Weights of a small GPT-style language model, trained from scratch on English Wikipedia.
Size: 14 layers, width 256, MLP 1024 SwiGLU, vocabulary 2048, 13.7M parameters.
Architecture: RMSNorm before each block, no biases in attention or MLP, normalized queries and keys.
Training: a variant of Muon for these matrices, 521M tokens, 3978 steps.
Each number is 500 + 40 x the weight over the matrix's rms, rounded and kept within 0 to 999. Layers, rows and columns count from 0. Numbers have three digits each.

# layer 6 attention value, 32x256, rms 0.182, rows 26-29, columns 0-255
538458530499528490575544498562473542493519517499603489490476508471536513550459469512522525421490515553499524446493496498512505496513474530555459492466537529468464517511446528508564460508514540538445510578468526436458483518498571529554428468469501540466455495476504528485388541471489416501503556385481486485506552524441582469474405448505473505484494501542513575440588504535424440383465475499453517499455487483520531461564492496498521519481511533426580477458483536379544489417547550456551535526493549464566520521441473520527508522436505516556493501532532531482427454467494418498489467514465440507556504557514488423460554550537528540556511503457455531451526485462464447507608511521529456479567499438510489533528484534570500525548500448455486531542480494453519493496529501
502504355582570516512517519499487496529468537501459482532542512513463489517470510533518491457577501432451498452471447425499550575478504496427455465485472538480534517514576464545491426527516540477416400559432496430533429461483496425442498474505443556526521486471493561478488477555470496513395469574508530442479522490563516550484470467505528527446478552475475568511510506491543487541568490529577473551513464483485465559418574536445448477528511446507478532495471406556554478476501457480514459564473530447490454496559490506525467495498466539458543536530501451506562478487518467491499511464579492411437550491585472473526553542503466491416466485530525543465569518510425512537548484487477453474457513510485534570500479498501411481453449468552551390452492490424485544515527509
451471475559530505452452476489531537595532519450468477484506551491509510516505507533506501495542506539594502562567518468500452574559599496470603444475484531458471541504488529549436528549513472466485447458539513533473420465504521519555517512455460504537508464438426493456501469515527572467566521487535480513473445504476530572551547517399489496484476510491520498473504467493558430487513592503432517438468441480452484505474562586437501525469500424579539528471545532537478541525519536564519492480460517519549480500466454502469426573472440459475509484497518563506537511487513520568460518441461515452555520498551544535527474405548532483521516488547523522504458502444414531517487470538515475550480431474512554482449451502445575556504618483500518572518476520487433480499488474
477526458520544568553552538388498448510448508500542551511514539549549464479481546463520480504448521504529487490461527486482581395502477481523462531435628606472496507464514497551480491502458501515485534525414498501489475491460499507497517486467497573530496488485441526511500496466504524491510471488526454540485503500502529405519482503508515485464471500506420519526444530491412491429509445496420472501497534515570468514515540503556505434495496486448552421562512550484491459481552525552548536383445574488540470443548522460487552424566482524503515532557442539542503487552472472533533497505516445510507519552471479572469449555508507505557522461475546491602530449555485564488510478511540504549548535493490478479443547521487504484524491467472428519591437474551486518541479514
# layer 6 attention output (transposed), 192x256, rms 0.18, rows 26-29,58-61,90-93,122-125,154-156,186-188, columns 0-255
537540484468418495546542432566521517519507522454445498493482556581491490550538565465544489493474465485472452587558505534507456473514495543505490512495502492521494485489464536473542506503523458518479482486476515546529506509491529517564451493545501405447458561484489565475489493483466582513503481528525502492541451485553448521503508537455575482490477530491513465476547490487513474492462493534582506554485542504478495529489534474459491549515514477468533574436470522549517506522458547514474502524472515431424512493468536533492486448534482551467598558484462502552405611516406498485536488469495457424541509559557505477524503517494476555474528426535480490548589416508445514440502493460457519525537479446503469454446518459509486431569456513506511523481521485521438557543538488
518436474510490527433557501461477512478543526471524511466476514497482531598494475527496582491463452524466519515468474522489508556484555554492544509504515496492569558529526470536512471559509451537597466530541501463485537481446516524491443475479556556548532547581477545516508494480528505472489471519450512549447544507473523430534428521491528478560460500481465459456523533502546544480515507500451454467539522527541490453476580529564530512497488468445470490473512531469489588468486454492457428484483391529468448551528561478444510502444475459544531486506596553530546474546503484463468510480503527538523473487472494482499456403434465544571519529506524517582486452565505541611451522554551469485507496400513478488497498492499518472476494542459493531557569512513566502470482498
455483508499484434533570474465501508527501473540565476510470486509555427524479563514524512512484555587486514506501409496510562553575497534491498494528463519498525503450441478492504517450469502531448476453514547454524473491487528487503507502507550520471462463465520496530503510471477519430569519493478505535486503519612536388451543471532516550501488495514548531557548453478475444472545514515498484508504420511437500504486461426423545415413474488497505443471512530474581464504520508483497531495533454428565517499525503501499477535499562496500475513543548460534471477464493420450568572491518489557456542471508424507462457484455512500510485501501516514508477489542456537524513496539530462465448551441511491522572494519506540441487475478514507527522474457489472504488580457
543543515553450509492480504465481389557566491564512522513545441476470414515425454546531479516531525509493480562517498539428543549482557534499531480435478514511523541486529532520516486479526415506514597500515553416574447475523430459500480553475545556462504473455508505497506478474494543438489461474523525428477514570582533504446501463470462661454530464513440510481480462486561486565436508491465429438513479454414550508492533517503488509486487469492477507502526486464505502480522521510534483490472467514502480516489458490525512523547577468502485499517537417494572609459435401481502475565428511502529498473540535541515483505529543538473494485508553534494506467458605470504519440473470509538496518447519465499497531464482561513555497444501492498489560525526459505450505524
518574425441589488537497499513501492428468462568538567476495458482491490492399538450542455507468505510580533424514478511483528455565519418473501526536478473467514420494542467462477458501478493538585611537547500469578553476588571534490552457471622459558528464557578535445533564483560503563501508480602564561516559571471413420471499553532500551449425402569521488542478490579481485472504519480559547499488456422491495508455476499504566485502533473452516498468482545551490424489427501518542525536499458465574600561560559403466477473562511502509577527437511530530451524466452493505455416478610516518503512473579469520459490528516499500567551507482563515512495478527579499526527492489527479548494509489479459407597411561472490446531453464540420485450441491486465528464495450
572515468532515545550559505550489548490485534513451469514533487617599455509478502548532477470451526431454483532548376509433473459538550519494521539552403574522501454515430509568496435539597459467511475553474500545495550454439552515459472558479455542486512523525464517494501526533480559547500498506450520468528461381583481471542481514529465531449458544416484532514515535530480418492532540595502492476492532486420449519406495463510473457539559490531518440598538467458537467537575451551501402479447482478472552496502489421600562514505456523440562507550448544561457473496409473493519519499467508475490506498567496468456517540390453514472473547515509478613498470551435531464601439527439452526508492532481494509478547532507518506582488489475504508451546596537499499474491502
465427508560523553579495504437541473625561542523573472491520451458495498496536484467457451438427534439539522552545487537471506403564499548440519542520447515479528508539440524467400474531493417546501455530482483506544490467464457540458487541466442573487490516531558436518563518539468469474477480550511548558528440519476499472570482543479530451554450466540449476475414433562624446509599495418475431479527532545505430532467439538440469523462552453480501502521475487549573445477472410518523468488475456489473486561497440460475468526522489527558472432489546592517511482532535517631456490483604566545563528464556554448522458447463497414550531456521493524511482492492523485535485524501503478450445524510541532510534499516421552501450506517472474451516501477426499467521535559
492489539562579490525523454530498464445513472525497493522503513532504489509512512524484483529563482490553513521502520477525500504446492461542546391502523478495575371414549493393576486517538509513501507508469500528481517471534499529489481548559433482484448520488500534462444526482504495516505556570538442515540431545550533457534509554518485448448468499486522514499529463589491470471485434495501530518527548557548470450492470464532507525568497533517489477491538548439447551540485605553452576433526491503539505463566498520501504524578520501519553525474494497536504562420421506507534465522476470430526450428565419473512502498535493475535645572492526520573538505508468606586531402452500502551434507441486455470519533549446478480491523446489537543408483508560559542542498472
555515448525546509478462596516469509505549479558548492470535541452515472576492540525484439508545535485525550496542423532471519494505547453525522463504462496424543463523514440547462527539493483449499473480469510510405435423512488506522518470553475539514450555522452458482564486485443527514481550495506573463609515442423563460454561497555558545532524544515507517431460479498468540483525512534431476463534507516503495502540446546511564510589558460513459456508511436490469560449505489581479460589441454556506504506495542545454499586533511492525470520472508558412541422463537483477451520520588510503415460550506496567564475471501480542495522425443511537488503444471529510557593569461501494514491508497491528587549572477486515498416490433503494482480526594547509622478594483
528550539495512420475465479449463473500513527486492511487462473428536416460532461511527493499518530524523526503450589490497534496511507462532482422486547469525492506555508492458499512459515517516482492489543469519511542505528504572487540458552532510548530478529470419505490477442497530486539455505479509510481449522447469499536492520491496469517487438494501492453492532495526506405522450496473492489521517496558549506530491562543526529512511496530529464490505519476495520455573546446523615616467578437443485500487472477457505496498482524530447432456507520418547494546523488520516456489567478508524535400532501504509572553542539465484497462479556521541452545465545483503567443529483498553542523454475549524565502601557536536576470479528529525505514557467488487503538439
484608441508470488476602443488468578459543556440458492517467475531489534514569419523519497495535507414471535474425570513512472438418464448541517470546524471603503444504456458514428478499473561491514467440485400487531522527532457444479502470492519481497500491502470527495525487454475454563513483500508483495487485495446513469545523479495488542534510627461427540483492536496425531382495517517492452518581520549504540557513581493555462518517546540547509477553550488495460480635507431495465540601510482459457514453561523532426476454441490463499471500502467492569506459515524566527573471502501579503484493537559471532565588541480424473543518556514499486515530489504546474501537498513426545484484540469437484521448499494590421490467558463504470437501508545480574454509499478
561445459529546579498479558472479563484565510470524555474512492452473500565496474467482547544485463518486560567449396567526492522465487497495582504448435520477419558469459458513535482551479548486489514533435518477468531485451554545551437500465432457532557486422533532489536465562399524457496545570509475497433542442476480544481450491536526497492484515512546525440550608449491532594513399463443509448472450498542487486444518465545512624469538508505535541504548522509405494408574444408553515534486465515541490471492527538521590475528535472479490469388548484484461437532590525503446532503526488489485500553465517475480523508506439455490495477455505485478482508510428470486499546460471552538476425495525479578506504480457533510489506531478518552409461436517527506555502433
471516447483422477507528516423494478490552505515542484554521530480481482366504459467503499462508487565524422446529529526473480515485523518476470531497520495524496451468548532464561444509390494431508522532465500499469483513544487494506448544481506502462514486439532545460488516480480493514561452508458507560497509503483464497535442457485515407515452495516489567487580529501540490537502592416509542501512501526530471515516473574534484468503515534571427565484494501486520550547491496526552523402490540482511489487522503525478570542444509488530534487530464468461565437535511528480524533477429500502525492493466525524487491565510486509458500584506483436524456428512510515455469515526456483505490521533519510512552507470468538472510493484530468553525525386473455499553450455
516556467420539508547512524519530525520560509504493399511462540529494532488491506544499522492517480518535439553535518477526484465447529426487531583494493482543501442492496494531519500514512454495438523527475406522500501476513484438589507551538459467462474460500486527481483532484539473516562487501486470510513537514523442522484537559441576462483585516539508521510483477511484553497448490507530521493496445483460513537509479516472485492463512521475486578511530454529441500560480528535503530510475452523543544537500499562560501497507538485477460444500455497446466535541485498562478486569382490590490467551521476495540544516490478456511545552515439453546465509528452439488487575505512502484510445540520476540491450460436443442502492510516475519495484478499479571472522611
541452490527536506492521482532539450575460530424559501533518527445530499513475440441483456470502520569531473509477561513532498527488470482525441542536476482471526503500506514454539453509498461494481500455467529489499533528444519498520501423516495516578526453534495471515521476489552560456482497447484485508478484512442513562451510486540470456527487474423486483494561511497442486510490527489482494488540546505515520501456475510465531495491422480505482546489491452539433475510533471488517472491463507507499516427502566494553534556497422515475530496505451533450526507527528489479471475500460450480571476472465539472545523489476450514450507484497535488457453532542526487570487529489421484490513453515514515448499466508520506525500461511500570482470475486528492492551490483
417542471478448475534538508534498464447515512487487488469494487541456490476521574486520539490433550423507478490523539522545477430573500453503486447505450499519552485610475487524459549488523477487528493545522458537469487540535479460494491508472518501431475515510487532476514483491553501530559479431514461509458533538476487554552578470459498450553500494474495518508467482568517508489529530522556528526505517445511479456536507559509479439583466498527541489502470446607573502561506484439440505503526495467435491485462535465500418507475559496427526501504420551544527453552444572462516418446472508518501477483565488568473534485467436551483487505481484462510512565580527483477494526505497482495541539569495505506521530530470425435392436494462515475527523566477507546455504497
507474419483532526525405511541528528548497516537482506533493452589505529477438558543508489518510454521532515474474437459532456505479474492456537479509462559478532487581530472503537548546504489505520547522525494528458490503544504419535537468449527493522523496474519474492497449526490530532471544528550488479508468436479541462430457470475488536442521467499474483481479519530474509506416446466466524498535482499456470462464532525556538515476527488460619514517444484515468488379471513561515466540491542511491503434488596492530525526504512478413484511481516529505499455388459509459482522488531498477466511389535459486491456465476505478468535482504438524458457516515513498444520518459569463497527549494478501527482528477472461481514528503542510447439482486513552471509517568
556513492510456487445480443543475565537462586509522509475493460478501462492464463546534461413518488467428498507509440549428448559504505490513523493485528541516506479537473460555480424531554504480480477476526583528408457589510507560495500530441415550525564496515480539552540460530506531584578471478529493432492532467519458488477476519525484458518472604340467451501494490465433506560491630547521562493526433502434506557450494455506489462524497493532470417482545482501505518546511419432506516500495499550444504509452473477519526509516501558523486486552477503507493460433501483474541509516450481533393528471557503490467439520392510533492340552517427544545512508504471516457469509521499560569434510547536513486479550505529524481430561465503418508547537524472498535445432481
493443494543479540517530479501505444522557499494430487481560498442516503470543482433419552564500472520497537480462507484541522450524451522519495478439505606458525549469529582505499421480534442467502531542518511528502478481512507533485517584528522547402477523484479416499500496484560521471485475403466473474494486523474499495519492518498514454536454464508514540474515474521569513478484516516489461474553556521500488558517470458524536509549577521555533492522480444482479470551463469470554488496526432528472461523490476477442492494524521484490508494515549537510503408490560510525390462522428455532517454459496496481372481495540541484490438505499563506460436536551554484518543411488527442460569486566454458490463452532526484503463516478441530510462513504487537443463530432
491536467522494472517502459501529549486466425423509532434538499530481539490516540525548530532498551562505527505458554449479576454493512452482533460448564452528495454482465552393567493476513498536502537524550480464439578557486467490586479521547516557495426563598610506504419529531534475446458497533526463476490552555470520537544532523512433477545490445569547462539459554489479525462442442544470521448487528494493496536474516456547550492505465517543536526578510458464368432458525541457481485402491520443523516536504463465521505500484502477436481549414518457564490485480541545515483498516521467500468527546586456491523484447488452504543486566452546509471519548497513569469537490442556483504493476484507502512530456533418536419554413458551498482468487499448539486473491475
526559517546415429581483454531569560539480498476462512488510495512507473509478515431549530404550509443447451563541472481514457475477480506461428582467516517554459467501422467529499572431493487516498520475484524552482422441447452474490504492513426481489496546512536499449488454483478540530562519538525468446576562346530527527538481486500463474461485568455497470406542523581433472547528568521554541509445524543433498483495511517537472485492482488574524524571507536473522539538607492514446460498415508477499461533523456562548467475460552507474431499488491507556525398444515606466556518444568521449521503552518504435460471549403517589491416527528445552454534515429494392397498511509509488505450496454551513479489532483482434425517493541513506583544535541543492472498499442
501411523496426521543468481409460405424535571476461489545536495588478534477453436444477572456452531582492537498527411505471580478438465539454448494474512492479544515450484584471459532516383529474459502484466528461511512430518421541500527500501442478467396513420583445572455469509448402522565524533542432525544387448430515504539534544480557536472504491573473501486522527529598543503571483469534430534518494573491483469443407466472466552496481425472492499541463429519537450474499460543547494417490454480461445558495387509496504507502545505514426449549491499476474524562492592538500515522491541504519580517542558433471515463512484471492519539464566449459503444525563543519520468431475466469459456486538509474532454459489521563499596481403516527514522491473442445529539545